{
  "n_kv_head": 1,
  "activation": "swiglu",
  "parallel_block": false,
  "init_std_o": 0.0152,
  "init_std_down": 0.0107,
  "train_tokens": 102700000,
  "steps": 7084
}
Each number is 128 + 32 x the weight over its row's rms, rounded and kept within 0 to 255. Layers, rows and columns count from 0. Numbers have three digits each. The size before them is the row's rms in percent of the matrix's.

# layer 6 MLP up, 128x64, rms 0.224, rows 31-102, columns 0-63
098:112158066112142088148113096130105174112178162079115137148092123206104180098165113192132082163095114163114130165095097090151115129087071113130120151128148124114116129119134121154059070179119147
092:111157047125127102114124169112114097096136148090112065157065131116137121098140158078112151139092081097167132129112176120129161118156115092167180172132120125130127134123139100217128151075147055
095:130133183095138137148116144154090171161144117152080157150098131124088097112077150092128129167093091097152100096153167164137125124136131142147215112118125097090135192075116164114157123174223115
112:189174142129159131103054139142136179159146139126099067155116131093124160153159125117105135135099086101153093126085157112143125101042124171121164153116100111129066101143173149149147084166151193
102:127152108110161114183149097121130143102115093184170137115136125163187149103091107122154112154083163101118107136185125086132050124195142106182178184120163126169073127177097167124122098107138134
099:117093134098063150130102155179170101179102178157110111124124116138149194166174122158104128137159084170165195142124106105138182104110165101087172063105099082115079136115129115143167145126132106
091:105149113140145205103094114136124132137102135143154129134088128179183220110107071148103110107115110121165106176161148108116068158163097171158181126123097169168165097125091109123128173086147161
112:172134118148125109094171097200118208155128133167131143086157122094153097166152138159084101135096094148105067120106113098125154088136128207081133150094104130145158155181098151104118132133155064
104:130141096067202174176108115083104137128108127073127129102075091142135062130156090144172084080153118126124176094169130138116151095176129168120153158107112134117084118085140107078092115098078136
090:088081154138227138119150102089139086138151143147177132114151115124137132165110135144140088129104094138171116128173121130155101093106129120141095173144110160088155176156098050169068110106134054
094:126107122145172097126151172166133129154097077146155162143140081098094154034094117105102181104140117116117125142108115100157088099128056105130116078089214096115145153104081101119109126093089123
098:211177135103127157084145143162122123067092141146123132081104197173103144144126132112109138191119136158081055139122150156102123108107126128129083134102128136120117186148097111133071092147183077
092:131132135126157138120064170115086091133209164111154160133111158101101125181114158154119133092142081118132142077150139086103126115190105130154091127089066109085096156105126179091184123079170153
102:115116098120156129136198138133140148178112073153167164109146161107151161136096172096102178095129095154166125109132087117106151154117068051150158133107170104090135183169137155153190172101091136
098:165129133016142110127141076087101127106141100124148095156121148124108225115172079175117187167099172088112118151125119125113145085146129159100097139141118129057104119137157129129143086117117128
104:128125112128104130121149137154125145138035107160145168103110119133154118130133125067041111152096114154118153065122162135136083084070111134102135135119112165160156072129158108131232145129104097
103:123144127153104089198097123129100082161061132121088110111193123136151154112131105092121122098086121153142130104182134138116144107108115137111143074134176040112178124121162148146118097158049183
095:096134173165151107147111101138138221137151121126137128168092116078083186144096097139092165129133132132144172131119113125130100110081110132092099094166168105148094142058076190170118130183109172
093:111133087112060141163140107162110139122065150103227121166093105131171146143145146094139134141049107113164132137124153113144118101197134176125183123174147138076092097111124107104146100094098130
097:173148118170123119092096134186136121168085155126125115153122148139080159211134143149162170121082157132103126155128130153108074131198197125177136144099209152125137121080132129113131084164162120
103:098086162116135139084086126151116122160171145158137095155109092132067161092104129168128105138122177141076130098099173122171132179164066116089042071120147137112124100108109148128094058120136110
102:168115152072162108145146105100100165200130176171095138140120099100125093163168159145109160149075141113113094134133139136177149105132077104082079086129102136153153137144152126033110083179130145
094:104167112147095142148081104146128162158135092096100113150117086114123144151153192156064146132163130083090185132107108188153148152136153074088153155133150145173122088171070164111202145159145110
095:126125171159143160133123133093139162091108127163186154148135118154097072139123082137084195144138105122114173126116075121149141151166066061087070105150106124153143157142154105159110045172099138
107:120148146131118105128159117092175188160134078089100152111157102079088116097107125092129143117138149155101081116127126159083123125082192109127165128156163191158114183118205098077137184110094161
105:094155131141098073153108132165141076147094152168107148144106135139146160080090132104172109086097162149115201219108120166125107147119098115110147062088119125136170138103132091067126119064138122
101:163103152130114068095112165170097101115136102127152122145147156122155125104082135168100156173086098098109084157159071103096058082105135124165172135097130094168156078191142137111129096177083159
099:176146165165124099105178203148116109115190121095187083105184135087139095117139136118128095141124076161107107171144137136128116168125098114105166101074105140129133091098107155207141095122180096
093:071193176116127156124136107203145151080161125101133167125131126153133135069188179105118113120134186146082145178142119108155088152128127128164084070165126120132130102103157139101086116078117186
100:127105099120078121169120137082078139122157085174207158109140106110199135177124094131068085081145110128114110167107119131123114126100124131140088151138139106196151144162122079157097050126103105
099:141133139130087143188110130164134109087159142100095162128145080130094137084125130131062092113103126173202104169138151164117180155188096119127128184111166110142145147116120119090153130192047102
108:057101095170190122135121143058131107091104189094154132158136157145087114112137110101121134171114063112148159163110191113110176139081065126145133099138128084109113155147172110131079114125157165
103:106100124112086159111156143072152156166119178118120138130146142118115091153144094116156171128148070125060139079094164178197150125091140138061080106152058110168092146090119094144095120116109111
095:121160138135108148169120083134120126190078152108083165097123120059126114142180128113093138121101147088066143141183111115121079114166135181223126089177110122096131170131085111124112097105112154
110:138157205139147050159181129182143114184095104149140159107109108126111084131070128112099186132151166160110174140199076116114123110161129104112113168155140106178151151131082121144137134094133097
092:121120107133114091124063130131117144102133170070128106167124148172104108147190133081148118126151170099065139095062093129175127108158121191125099123144126141165103103082115087119118141169066053
103:156122085104144114145159099089032141141149173060145109159152078111172126100106101166103072155092104105144130144108116161105169143188180097142084128127136119117142129126123116090140086149064174
101:138123112091145142138087164097140095138101110085140085103124129178179152148112084174144115132121136136167190149135129151098149181164117198094123049109140179101119087191090104139183129113112171
107:130142168132168174108132185153187123119168093156118127122169186105134163116087108092147100135131156088123118137106107160153084093113094109180192115173111136110152134129195154141058160110082184
108:187168141108079095129121067196128135100144087101159145130108173190088165175086125161114159102155099166140126123127093107102133071109094109122118152145080137124068180126079123163146118158160100
098:169125096141163168163127118117127099072154153151124095148161132108097138207158125137149105189129121129085139118208175129069062105151163123104196146105123130105154079099113097156095119092156136
100:086185105138096135094106109137098134120117053072094077171236150158134153156111125182115154126165138119119087091149138133098174175153102096154153117124099093137133152138118155106151091173104124
100:100051120114104133113108169156201084098100096145151145163116125155141122108125114118106158124106128153147163108151174102154087139167122119121192164179144113143179113117183133061116088103172201
097:144130126143070079164104167142122158154094210098178125152119097157125120132156155117111125092142121137105185166126071132129134169164084157165145120125099079107100174139089054121131190123107077
110:102145113145093112195095128111106061154067123143138136097126130080121185116158141121169093156124105122123127106116138170112129164187147055170136152116076142121100057158121161150086130181125070
105:191092172187162148166170121128129142179179086083134186125070101181132096084159119114107151161160119171160130139126100114151087098099139070106099091128078180124126143097140125151107146104109144
107:176126150154190154118138184168140109096101108113154168118153128228170113155134122165101144098127130109171155119145137105141173123126127088106139143104102118223115086176138157106170076143164139
101:134150054105075226116109126175124166188134149174070211122142137139122116129133130150168149124124158105093107111103115171168156124067157131141150150105127134129149164157159085103131157124105101
099:127098185112133105159116106070054090069137125152080155145164075168134113162082115138160108167095106108100129101126158164070090166129152124144179142090108142113078116167080085156124143096145109
098:151128097107137127136074134049154138078132152076161111156095149113083105115166148155164109172130094189166161127137104150133192086133146163153096123119144134105183171124155113112053098142138187
099:156171147084112120169084158148078176066133123139149172099130080115112140134086170082091171169128126138139136120134202150175094101148121195092123107095147152122169096148178074165108138141116126
100:138128094064100109146147040131075153068175114132113116147129154121142137113111138127144160162137198093101129144087083145141122131207082157129126140145127085135150110055140128094071151126081132
090:145168102142153174141077090099089143129143124146113059142082158105136098180149103163129133111128089133129126100118114119094135114154166152106105101099139077138127207131141123118048216177118082
116:093134136130154140099161056090190168116111116103126101143119121132085126096083159121149161068142188162137093124099060077156185115170142111065125184119142117143158076156133131111095123130087130
091:105132172096094106164123148151106134108169144096122060138145134132081114171145168130185097145099132153134069119186168136122150098175079107115121151140126149147064209106105166107113094149141198
096:141111111151119163030136095132113091153148138119154099148080099122153176200101130147115089184111120133165050136078137139139146132140115202105164149071154135140120098125105171088105139140143164
100:057166132096165091141116116096178107169101154106108142118102151114127118119182166122100075170087168129125112137139109158213094144081121112124141084127093118107101134088192178118105117187085125
100:095093112129193130116149090171143139113141122173122146166102157110161092139113116089117119135122109137179144179159141084116124173078099191171108100153149184073122080115143180172197108086133101
108:133174159130132112160174162116067107144111173083159098134080118108184174120144149196165180070144123117088133067136119093132116098117189080145122116121077131130127138141093169111159140111066135
106:143133180129122188185078117153118069109139134175193071178116133113152156121131137108162102091132148173135116159133185123158163101162086075110055109180101152128110123096137108131103086145151128
097:074087133153118171128141171110088104099135155121064153116141158104144131134122154119150132120118094094110175124072175114072064141060121125124112102051065138110080138125129118101116163079151179
093:138109176129129143124122166076148052148098181157148127132137149145099122112130100119075108149137131155086154080138194073137121051097134168110130168159139120195109086109195147133118132067131123
099:129114161067176120118146109189095154122119143164126107154120057110089228135114124164189096119162100100107113122158126118148147161060155132158126106150166121144168102132116101132149063124174150
096:173061134106132115154138074129083115151119115134152117207100165129096196099112123107155161161086145101090097074155113147117126103100122092171109115083080148100182113093109098151155178147134176
090:063189144144156137073137066122057111126132106112106124164172150193100190137094131168090179121162154147086114114140092090165089116116155157089105144148077132150175109104118144145129123118161118
114:080128138126111095172126192181183115158092098167120154130183216129144138120183149098166140058138166112112094123197132082093112133163126156137146103112137098161105093142150154136143107132141092
114:105135180123130126100174111118157159114122127092132106152108119130118137158136093081130150134136070119095162134132158090147104140083122056115149114143103164192024114178115113088152102055093080
097:145102187177099100119134089120205151104090189148174191092177089152160160151173168113096120122130123095128182155127165123200120103156151120137126140126076174125099152121121167120102120123142150
091:111113108136111161106095176070131185143093074093133096151147065145154129185144119093089104054169153156098144101118159138075121130150033107161158170125131119140146141178120115112139132134140094
102:085163135128147081164130111111218106028165114087161130118115114121124116173159101150154139144069121118127177157125099135149121104122128174152100149131150101123148095098111138197094157091187103
110:135116169127114121129121161131199085111079116191084124107169154095128070136082142158084107103142175115136157183123174139133103106146084113091130102176133084096171168091114177132173145175092112
089:140179102154107135130080084117176149111107143122147054139140087089133140111101116126105127120103119143101150152133130097120114168085153079120117076144127051042087074182177175140174134112123139
# layer 6 MLP down (transposed), 128x64, rms 0.315, rows 31-101, columns 0-63
099:116154152087116189157144090132131105138170074132087103097117120145159113075086158082118091151097119106184100094065125150118144145083130153123171165050098096134150162141099075103167137114142077
087:193140143124146083135131115148138148171109183115100182098155166135166143136137181136109113167128124167154125183159083110101086228112151125091113101125137097115141193148125125051101099149118139
095:133163103098110063140160142112124148104119157149130158121104131209142094099155181214111178121125128163138128090098041145160132124129064142097143143151128069145092094143110123085167102122149117
107:116110109185080203160144113145149096090156172142152175120164112129175145138151081168121135169146136166122092071155131087151114154105143178202159099131165135169125151069113126125089116146154173
101:139094124076124134186066109099049094129158187097184149114118152114135152127116120183150118141172132130099135144147112198107148157142081163102115148134139184103176121111162082139192116162113111
100:158171155133128238146103143073130152095153207088150146202120178129160121130147124158123130113138117085149114077159122092153135118141092172107122135144118161141157173137180109177138158140151121
088:113161148166138174099145129153131137105161087102099129037116133065076158100128148069140141143146124149163139164126120117088078158138147156138106096119175072177099163063087135171144097091121105
116:137076134116122125066138063128171127122188133132096106115101147139105109173135065114182123202103129123183100125113170124100148169104094115133062109063146111125108135140125059149108121182124140
103:090100190138108176096119115169105136151083108082123130109111148125127130145140255167125095140117089156165114151156143156144147097141114068124147130098165118160102132137093170169168141104164072
093:138201093074128159123122090183123077181132136163105088135105139158120167102141060061127149143191171096161155140096150131109122169138104153143146096163155113140109098107112168108164141176107172
093:135103084197106161142168181112118168081170055139158183110100117091123148177110161151195137173145143102098102109146126147094139121121131146105126125071114140142080105141079114068099145131177113
096:142126177112177153148134118131125191119047131093116142132172174117115096126129089156148097149146154071089184078093194085163092152119100103109122119083115153159115079116160148097099170112170122
086:144110103167096121083144062108090106111068167129152123127125152104087106093132054070149094115080182091157087106153170134124107161142066096116157122141128151138130097163092145113095158076133179
104:121079227170171130103149136132112144103132106183140145152160169169126128099108157166163092155157102108126139149168094085096125174127151142080147111151123117144181106180096055102119082108112158
108:121116078151118151116096128116124073113142159108162094106149086101095106166161158127184128127158149167179097142073144099132162104134141110224134158098122160114116102134163021114099156138112101
110:102072181117150096094203185138119141107134143138163069102130106135150084076159153146118096076120105122114128142122064105126091171150062123135096108171140130107165153104136092126075133066104149
109:177169118169155153082102131132114127157147185158098129123119153119139196154125115097159123187150150104093097113080133116198147152090148127183161083100101120157087164152115212103173139111100124
095:131071135135113151089120145134142193202137138132144154148094128143098161142159071097100195103180127133154135129103177167158123210108116094157095129128096125100177118145117048135092125120168142
093:083114119131126117105099108084142116054117133100142112061113098162191113161119105126131093100136172134088139111094086084146136147126126113154082098245114108103147106117133177142122163162075147
094:176073124105100074123127114055107180085103173108087148118124152126107159083136078197107077132074126124133133118140113186166108096134119143139078138101059167123148189124137133163123119120115126
103:122129156118134190083088086099107058090078041193132156103146132156158149137179112110125138104106174130087134089179142129128108128113111128136060139101168148105070109117120111112144100087100119
098:136101162109166088112149096121127157096097116144199173136110094151167120161120050038091122107154126150156134134109138133120049060131166131125139124158106149104160128159128181102103088101138162
094:159117082150178121088144144128148177078120125124164164114143137150069127082145071145166108123170152201136176131173117113192085156095116150120129087171111151105112150124172072097141073159120116
096:114154163146124182132164131156160136145095081181135066125115165130128106125201075104159129126183125075128158139190110135157160110138132068165186148090092179172153128110148128135159177155130112
104:114083139148113160141118169107139136107158183072155112125173123056143112130128190234137098137144093158098157143175103145177136109167128156113126166133156064131139125149076117130132105131155077
107:083196143136094112144083125150083131136088112121095137086180072153105156132132111134188141063110133077118201126092149143104126155079142081112141114210152152118089114160144165110122097105118135
098:117192187090158156106140204106150151150120133147127143096193074113129146121098088109094104087124102138130139108161126103115123141143116176179129130179048109140169141071075114109134079142162147
093:140057130127115111105104183140109108129182133094127123126154148125124144144168107158108116172074060125120184093139163070161077170122120136113142135098168120184123060149099057129141189134125146
095:137118184097097117136132175098156134182070187138086095101109117149104132176151230147119131105157108083158141052108154136113133081147102139090161150117113172119136136125112170138162173155150114
101:164173132134213121101142088127182071100141084144097125151158120092171122142121123114145134191102103146096122084116126086111141127134161046046142105155120165139092152156149165132130146092156093
099:132168181143080111142063116110193153158117135136153118145163116121100103138111107116069128091091107112199099140086121126162167105084165100173125135173144165193181119138105185124095112092097141
110:073129207097198149165125112136111148113091156153172116107095116170186170121137189137067123077164080097141141127143169105128140122176136135063123108127127163148098147133139171078117156136111150
106:092190127103162131088166133106137127121120109108191117116129132135108143126152074133104131108180114127210107087113067200122147107094148148181122179113091151103160056163127116086114150176108109
097:087083133059137161096089105142129123156142088114119138159162121115154150129110128184184103219108173112072134138144133130058204145148128115189120141128094113116140121118152051136125130131122153
116:082132160096157073133168152085140116132161145118103130118172124140073093093119165109110117147202161104112119136123124108141054118077167057198104079167144091146120177117135122114174151115113112
090:224123122126154142130094024098034139181090110114142133149089111118166109095155129150150189119099104191139096112151104130134145128138132109084123127124119137093168128153180136135129140123147147
104:127153109127085179129118112136094111132122099068153085142131162086111139129160117115146132121162123122206126116120098173156135073096110110103043096097101113119121076142084217082121161079105115
101:115068148193081163144079165149140085079145151090116085182153124148115111154113093150072135135133139077166081074122129124124066143153158165087102126110162097120146157073123093093106117104160115
103:158084166196114138137140120160164089089118132141161156071106133151118155089161208145137158135169113127108188189153138093066141153139132104139122154138181141098185117091128170131134100171161164
107:168112087181166108117164105077159118097082172145065175150160101094210095160113125127151091125152149163109110083165100070103122152162159121097120124142159142138153129140114172115154092136196116
094:127104137117098119155091181125153150092147147138121128162138115132229073103104105111109171132114085181153074139115148109147141153128087191120111132051185120114173162145129182114149121087090110
101:132116179112164172108141132113150106132168175175107176123099108108127118109133105026128123192100073135132134126144107101153136128179121151094137091090145104077173123095137170147153192089100081
103:164122155112102186146172118075129134065099135127139205070119134119120112131174255161129138127144100160185114137142144132126146132103148116143149110156160105121156177145158109162155097144122154
101:122100136123168124148091127162144166114095161184125144105107168161167196185085114147114126147088067167143116096094142141111134110084196115165144107148069154081151153185151174105110168100143144
110:141162092101105103110090053162098124154115097072149126098132046132157163090096146118224109140086114099097101150099099124102110127153112187090131113170138156113126105162117107160096151129108082
104:169081121104100109121143096154119095120195075106145166121156101137124054141104211227111138103161126142147090127139126119078081113081092121070133119102111151125132106128148093169118102127144122
109:096073150111133197107096140149110188130126083184107176072129091144176118086097131120040133128115141113126123100130141072090131070140140152069143114136127148121085127148135074125172126125131177
101:119102172152104106142140172084102142109152167101190155056134100108100116099122135103120161127138137136137091137082134105116098093135137150127176152173104148146074156132168082171115122251118115
099:154174150120113094135147071105072106137129179095111081137088091092172152120174101106084150123137127100107137121094090101119122157105093161114114159056117099123143167117100150059093114070182080
100:142130217124082173106160170140106111064147133113067181116092138146104065136124139184125101093120130128212089097084159153125109090126149094112092140120139165157116116123165129166133149114161154
102:144132067111105095138104126196098139141100181119196144121117058145160142142111054129149105146080089135132130129066124076133115140117110160096169145169169105079086124116188101154126103116165112
096:093120202148144135104210133108174111142080191149076096141122116158128138133113077090125095123103178184146137148171140149102114184096129106115092153118062093061119127158107151149107147127140122
087:131168149110097183117099152078187129149121119178173100165132084175117134108192106125157168136084112075094193114087119102130104097177104117173160136181109122136122149144186093157124120083129111
113:147114163101123135105149098082142148120108095162146113120201103176127093097163101163125115061145155131153155088132114109135157132105106156129119194113098140136191062182158109160128171127047088
093:145112184142150160135128161067159112150142126171146169106128086182130138082151135105156106154140111079177174117116147160129145085095124119090170125023142124121226105144131122120153135101123110
098:124101178175181085126157090133113097131100146166113161152138130161155135194146121139148074185178126181154099103129172118071153168139089133101139168101164151123090142104163073128070126124088100
102:098140207128078132146178081125069135190081095170108128146167118071135145124121145130148181154123113098123159104157105125111086052132110153079113148125166062085119114131111101101137164146124160
096:109105152154110095121095157043139121113123125094121118036102163151145147157109178163105162066144126093141074113167129093106187146128146092112169151118102112094102069144172187107130104125125129
100:099119121163107095117117152167121136171066078094090179136164118138075096083102030184110171125093122155126187123105116100078107131131134131142162111131143148171145135148124109127204132115095100
106:125146088144109082181100122184143084092071067119135143140107120089155085169206127101161139148102173108118154145149114124159156107086045102170162093142119126160090173118112168103129151130133129
099:096175195095152124172080134154139119112114078149160140084147139087117152105073154096076129081082112098117146096110155162132154136091124142116148137238192140140117094098138111148098101132110113
091:145122113142115108176143114097100157099144034134134102110112147104076155160122157164180139158106107168121044130162083117122144119157145093139176159182093117159103136157122104162110148181097063
098:174140106141140121123145101105066067140135151122131141164098122140113101110127190129102171179158127150137141102060207121139090137106133114031138098112103162097058134128108152163079096135135118
099:093196139130172123137186145151146147154174181110098144068149145114093084170079160085146127179154178140082081176122123136128172095145130173156139129115078159114080114153147132091143124091159121
091:111170163134109100142119166148155144122144224103130138169154122146106139145103175127103139111130151027142155160149148078132120135068117114097106087148158095098141205117160162127136131185091106
114:112069194163122151158125136113133105159236121148145174158128203128154128132066115096182115130110125109105145174158092087138085125131106128140152097113140136122189168137147130122186163115126151
111:126132046132123136121194142118125101155181135111121108163111147191140108101108112163135135141152166123119131116118125133137078137047141149042124153181096171113155112085075100174148191137109137
102:174102086101148174107167103165103134143128025120163136104052130160143114136140073157123145104152138125131128174106148059128139112076103116201142095163089116120124074102116131131143148160150137
088:164164182073151097125133116171084166147123174127127167143146159112085147104104180156181172170133156066149165109126148172137150135099160186092149134145114095107146106089108195129147087100112170
100:138147118104068136164113151124131142154130089102123168141131082137037047160145144170157112145177131138149061140106099083135100090164156119177076153142120168149105179151163150127158151122099098
102:141086107158149093155116073115115121122062148129173136065169132147128076125164012107119165099104207108121116074099083140103137114127110134117094136137140150156104147121137090105170148148140134
# layer 6 MLP gate, 128x64, rms 0.237, rows 32-102, columns 0-63
092:120130125088181089098082126070100131206091164120104124126160128065147155127100123145092097157055103128115119140145153157150133112117204094116102173109126158090164197161135174129138110096127113
093:141142117153127171116139133119129128165143082146114144143151102120142089198177106108115126167102116148165113091144165116085085201180199090163155186156077140135159147089107130112188121158175163
127:149143140120096098159086090160156157164125228104082102131134109177089116161112131117164198155090119133148120183141145157167093112076162136144145183118121193116105110184100150159140113115140115
094:142156110147136121164087122105116131084098127137142086221066098092155126178083104120114136166172125101096105127097053176127151125123108085161173130117140131097098166064174136172131107116128163
099:106177155170171156143159183116153172153092151093113118154161080202107115108142133122096174084178106164157161125189176183076101158102125145106110153134098084085138126132175130132119138145108155
094:179201116097117104121066067142092172159145118099111083193103105147152150149063139124092164123152118127096081181123139133071093128135052172158112143135157154104121147136094132157153131132130132
117:103121117140090134130128077147128140101169161075099105130113083097058087128180123097127178120139113195096140123110140133146073130093115114168132124111091193077172099147156097205129111111114070
112:098187139074114184095135094148174124125133157122080124150096124126138116130088116136127131092157138235119124099166160187152207108157122120145113142053135116146121070133114132129152108126157173
099:114136128135110143146150109162063081068127111097136125138150128116104066104133125073114102102135137077107083176118187130097107185102090171164142111102139147109128142043187155075165139097157123
100:144186157192125139121133111136131141162091181112109176097177080131130147111101123082117125107098118133133216156095108122155060133152087086121134140104230130142119138123165179119097117119097130
095:118165165146119106147104200099123143110102119176068081124084128119150059143126122121076124080141144139150204161104152185145109152099165133088110132131197123127160136112172147106133151120114055
095:149129139155083115077143048110148133171115142118080128123158160140124140098163128156150106183131162116088087101138076164124082144096139142110102209166162171135119114206145134171101096147080144
085:151179113088106135137141124151178141116099103126136091136151068123123158171120120112063149045090100145125106105084093147105138094117135093168177178074172117130110192163181092160154151131120097
098:185116106114094094099163078137175151130070154059069109148115130177100084151124131118138143113137183092156126173166128123128133166155106129114143130115158204148161106172115128052169170144116120
108:100172077108111176103120130105121158127046134093113128146087148130109113153071090150059170159115135149133136108104186164098103117127119123119161188050137148165169119144188148126152169132163139
109:088136107136117135116099086188133172129160097138000143129195144138134117156126104145150109086125149128160131103108107185148158119112184170148146086105149115074083109136160155117131138144123086
111:149209095095118170107123164128157109124075154151113127151159073159143140105163122156110145126141099137139131173069164158141168124123121149157119174090118122115111158076149126088085081194202080
097:136128106086119120176115136129150139103083102113158104183138117200148119177148077188170114048064171138154128113154118143138101088182120164131165177129160167143135159132078104142118083149130103
101:150123122086105071223095127090149133187074112090128116130145078193127061117159144127097106097103169126138119141130099211165103104128109102122123167085121131151122146119123136152124112077115087
115:091114107094135196102130134110124190146176144097130101135122132114090152147079122127128172147171085166131101166116145177111142146178205115146162161085193124108128098092139148116161093070126068
102:092149173139038149110116185163165123143066176136072159168189165137082125127087154108176096108143144162120201151102097139132152163130096149134138183116168120138111139119123143171128117124152137
094:148089150152124132151120142103141105113171138158046146145138120175180152198125105133163138107164070152133098129100069144131150142144074155101119123080194163101164155138089071152123152073135098
102:059154115147111121119146140143173191129144173142116166101126129140124136108127126097126164076167107148095095175083126157160090213171205129187138120132141132094150138056150097120169114133111104
100:132143123134105098168152038122129144130052126104088077134127099208123181137160137159117129103134149152147116141096132184159089038098098120126125151087119173107092148156182127135106130125112111
098:131127073148121142090124127093115136146156171106142075073095100146146133126138064128066171143112138126171146136070131104178130164107095091244165131128115135106157108209120116114134132126123127
087:082095111062119081155126047116185115179174111144132108160073109226143156185150133080117102120149143080129134177106126136126103123139165152104162122124157129113110150125130148160132095148159104
101:134099196134152089142083135151128151101164171132128087127117134159080034157175052141157136153098077137081169147151140155118105173140141139101131103091146164153178156103106116183133129104125099
087:165116092141128114112171106125058117099138097090191133167143096155146143103066101193119121106148139174078126177160142201130127122110147109098156102110104106093128171175075101095139083134172103
101:086092137195093163155076133102157175109138129123099132120153199150114174124192136073137129125152146103149114194120162164164116168143103181187116101116171182082165100125098115133104115123126128
113:176147092162139152074112146122123148145155161124142059197168085127134151146104065139162123121063120128135157108075138141134090144137152124111144144151162116098221124114164176187103121119086100
100:128162118141120079173129112114099104123125218095144090145122162146062100172119054133159154146065098129137199148112115127176066136104097099149147132118139104083145189125126138110104115099130092
107:164168118124109165054137175088123117101165154097144077139169059118127139126131133121122155123071156221130160144082111153107153130119108121148147131126133141090152098151199124061094111104129080
100:115155098116094110149130126055092148095111164098131109140127095126159074164192092126106151162065121121099251160156154091143105135117114102160116108143110106112105135110138121104138077072100121
096:102097162101139130140140114107192146080155161117136077160136117161098116068159132093186137174072116173088196145052166113070126119108159105100104141119111170112127108124129169133125112089095092
105:162148105101069142114168090095135144168105113129102156150084106161177139093139115151110148101109128111201137125143105118140122115185148031149154152133107144105165158120156146220150135136195150
104:165112128081193197139089116083157138115153140130086143065107122138123133177145062143148164090133093133179144123098113191199159184107141160106188140097133098126135115093123155112127155117102128
105:119151134118143098141093149108121079107086127095128096085149066111034112065135073149134167119168145166153114126097131168115152151106092129123081061094106119118157159075173120175122084133115150
096:146145135129116125144157094126148109141117106098077073220171146136143116135054127100129159131119181129131153088161086205149142077135127105153153153176122117102085161142216117159101128122142106
094:148128108096123134124041127079133120168114106110116091198147116083096145141116128110139137112069156131098113181108072192175134114217117106176111129098137172098163134128160116123139103133086166
098:075091181137135126117141139170121126134153128112141102139099164141192139163097101113132088117126084198159135178099101176159161154100158147149116161073135152087103179154154131143127073201125067
118:126165160085143138155181123115137109170184149118115166123172095106138102126053115030122114182178055170137112132104181141136141118136115112143095082129151107143149143122205137132114141155138129
095:114138126062096161162152133133153119114112139062106106149079140126075125138169134078151187133125160129110094092125209076122123160096161132171097140130123145145138126114157226116164067115131143
102:115095129143136103139089113131142174126129180148087101147100152132123087114122163103151138147116114108155138113176067177217076148114156102121165161144179200122056146116112196137125090166117135
097:140137156098177170103093167090156173078111155076087077125093058207136126121181149092140112103102130112182163119079166141086086139130109093140154157104147141151133155113081122101109098112137138
104:116118124152074161128145138124137139170101141110097156181142100151093060089120122148134124133099158169223129159173078175118065162114156143124123137120106107114100139074203116192101106124133130
093:189157169107125106180158140121135124058135100056104133135150094180132100184157123098183150143134152160188105130125101159156148171164131048130106140078114129117127145112107119088102125144190121
101:105117091093096178090092174143200144143142123069120112114128058125080103105126129091160081138128142158104147163030096109166169124129160133141120110089127118078123128174079114113147160151116103
107:091151114093154151158047131114177241113132180101125124101139095140087122117150092090147161098075097140118112145143162098136103140123171130159167119155085114152113193107165112170113150147119124
105:122102169099106065089107103069124133072141123127098084120117081169103150100135103143097103078159123122172136133071156197119159143095128141084188086119131191124119147090107161187135099130101149
111:102146145165139104135136152090174129116144093130070164163089175148058099097152108125153119044111164146143127178103121198193142129082177095158146160099144129118125128163154147125069130140112099
099:069174126152151127126123118156142096131083109092146126141171079175144077096144134123144172118171099173131168110164115166107126176138140109097096134075162141039188115188124114161148140076124105
096:127119146114115124129098177109138118147127174141122152127211108168142105166170153104143144120148211104088163146150069118115084143145122059147166127160157133044145154120154161126136073088088103
103:181113137134117144166098145138142151153147180121147061184147158123166104186135076106084178114143124133090117135153047114109119171144117175147190174138144148147115182137107151138145173143089079
105:139113163102173092158075164152169149151077131100124127107159123176093101100132094132130133139194114101178185122100060142173107141073106135186088096139143128090122081098139157155131126113196117
115:156139115149124163110119107134148134168123176140077061078126078109105148144163098138130105113100095175151152108106132155110177153120154152159117175122144213168076092138105224111097130166132124
101:115157140138090185127113105078100132174121153059124045192101172116082103134125093157120157132109135200121121068134087169116166177113077142130134144136115112155072128109154124106087152117119130
092:127093156130159093183138100126163140056111155118127152103116048160151122127058170048143114148128064165113096085145119145106173162139135080122137153064133157102143096144151121154158102110120142
106:105158103051124121091147063131140192131125171162094121193143117122104092113091127087176109144141155158109092146145149155109066130116082162105133096087114169104131144120128132155117114089207077
104:074132151078133158105133090126199103094121132177087059133197110102129130141116113115126137083068103137155119135146146109132198102122123128190141130103167095111070086110097181085107094113123128
099:120194086147121150129131166150137139137115129113129065132139162133117161172121144147145141097151110160111115127115138179075090078074140140107167118021121155188076188108123149173114115096098156
095:103064122099153140105152107106130104194135148166132137120091091102111160130157108092116100124151085158095214133120175115157123153079119100145152137177106141125165136083165205124152049108096130
098:126127164146149097162142113092201163107120070128130145159132102195134128173172140128127131117195125177088139132115058134154143101107147165175126196132141146071185107190147112138152094108127123
099:150148190108143080193089125123169126138109167116124142165133068122105102057129147146132168155133105203154193127132109120176090165113085083116126130149142175101106104107177109127149149092168094
093:145125124162100164149108082147117191142127131111154106147129091149101125133117135148183157166070154217160108145182137087178186143125199134135156117120105090100170180136147122128097139181137085
104:145116124148162158152140174141186105107125172117098121104114128149180158159117033127157095095105145138159087173099123135134175078170141162183123154109167150128146074177121180105130088124070132
122:158235179150158137109126117066132122172097140114151114186125109190127136184157109136152162128151117165092118137079072117121107146151120079099107165132135124134118078083163163175121126151144096
101:119081155093193130150074074136166151142130129111149138118098081162121085114153103136108171128119134159148150162088124130157153142103166069168112147099106116084081094168145118078155145041090171
096:095097057145163158095155104116140076132085087112150124119148119137123151136124089113057122115158105192117157106104147132155109147114141066093147095120218127144143165126099188150102186150171146
100:151178156086128171172090121146127162148105148103060141151199119114126132124103114120141183116192169160135071088155110142089114117131133077104101160081109170071152171111120137145198136110110149
099:162175153084149179154075107109138174105145149164142156143126105123148184132147095118140169200128115142100177114163110132148167136180113114167097095133158208099160115135152145072150114084173168
090:170117115114186110163127095070135162098135147153160153091195135143122099090142072115116148115189137082118181143172121129177139167157163128163161088149141089067085117133136120126160138163059145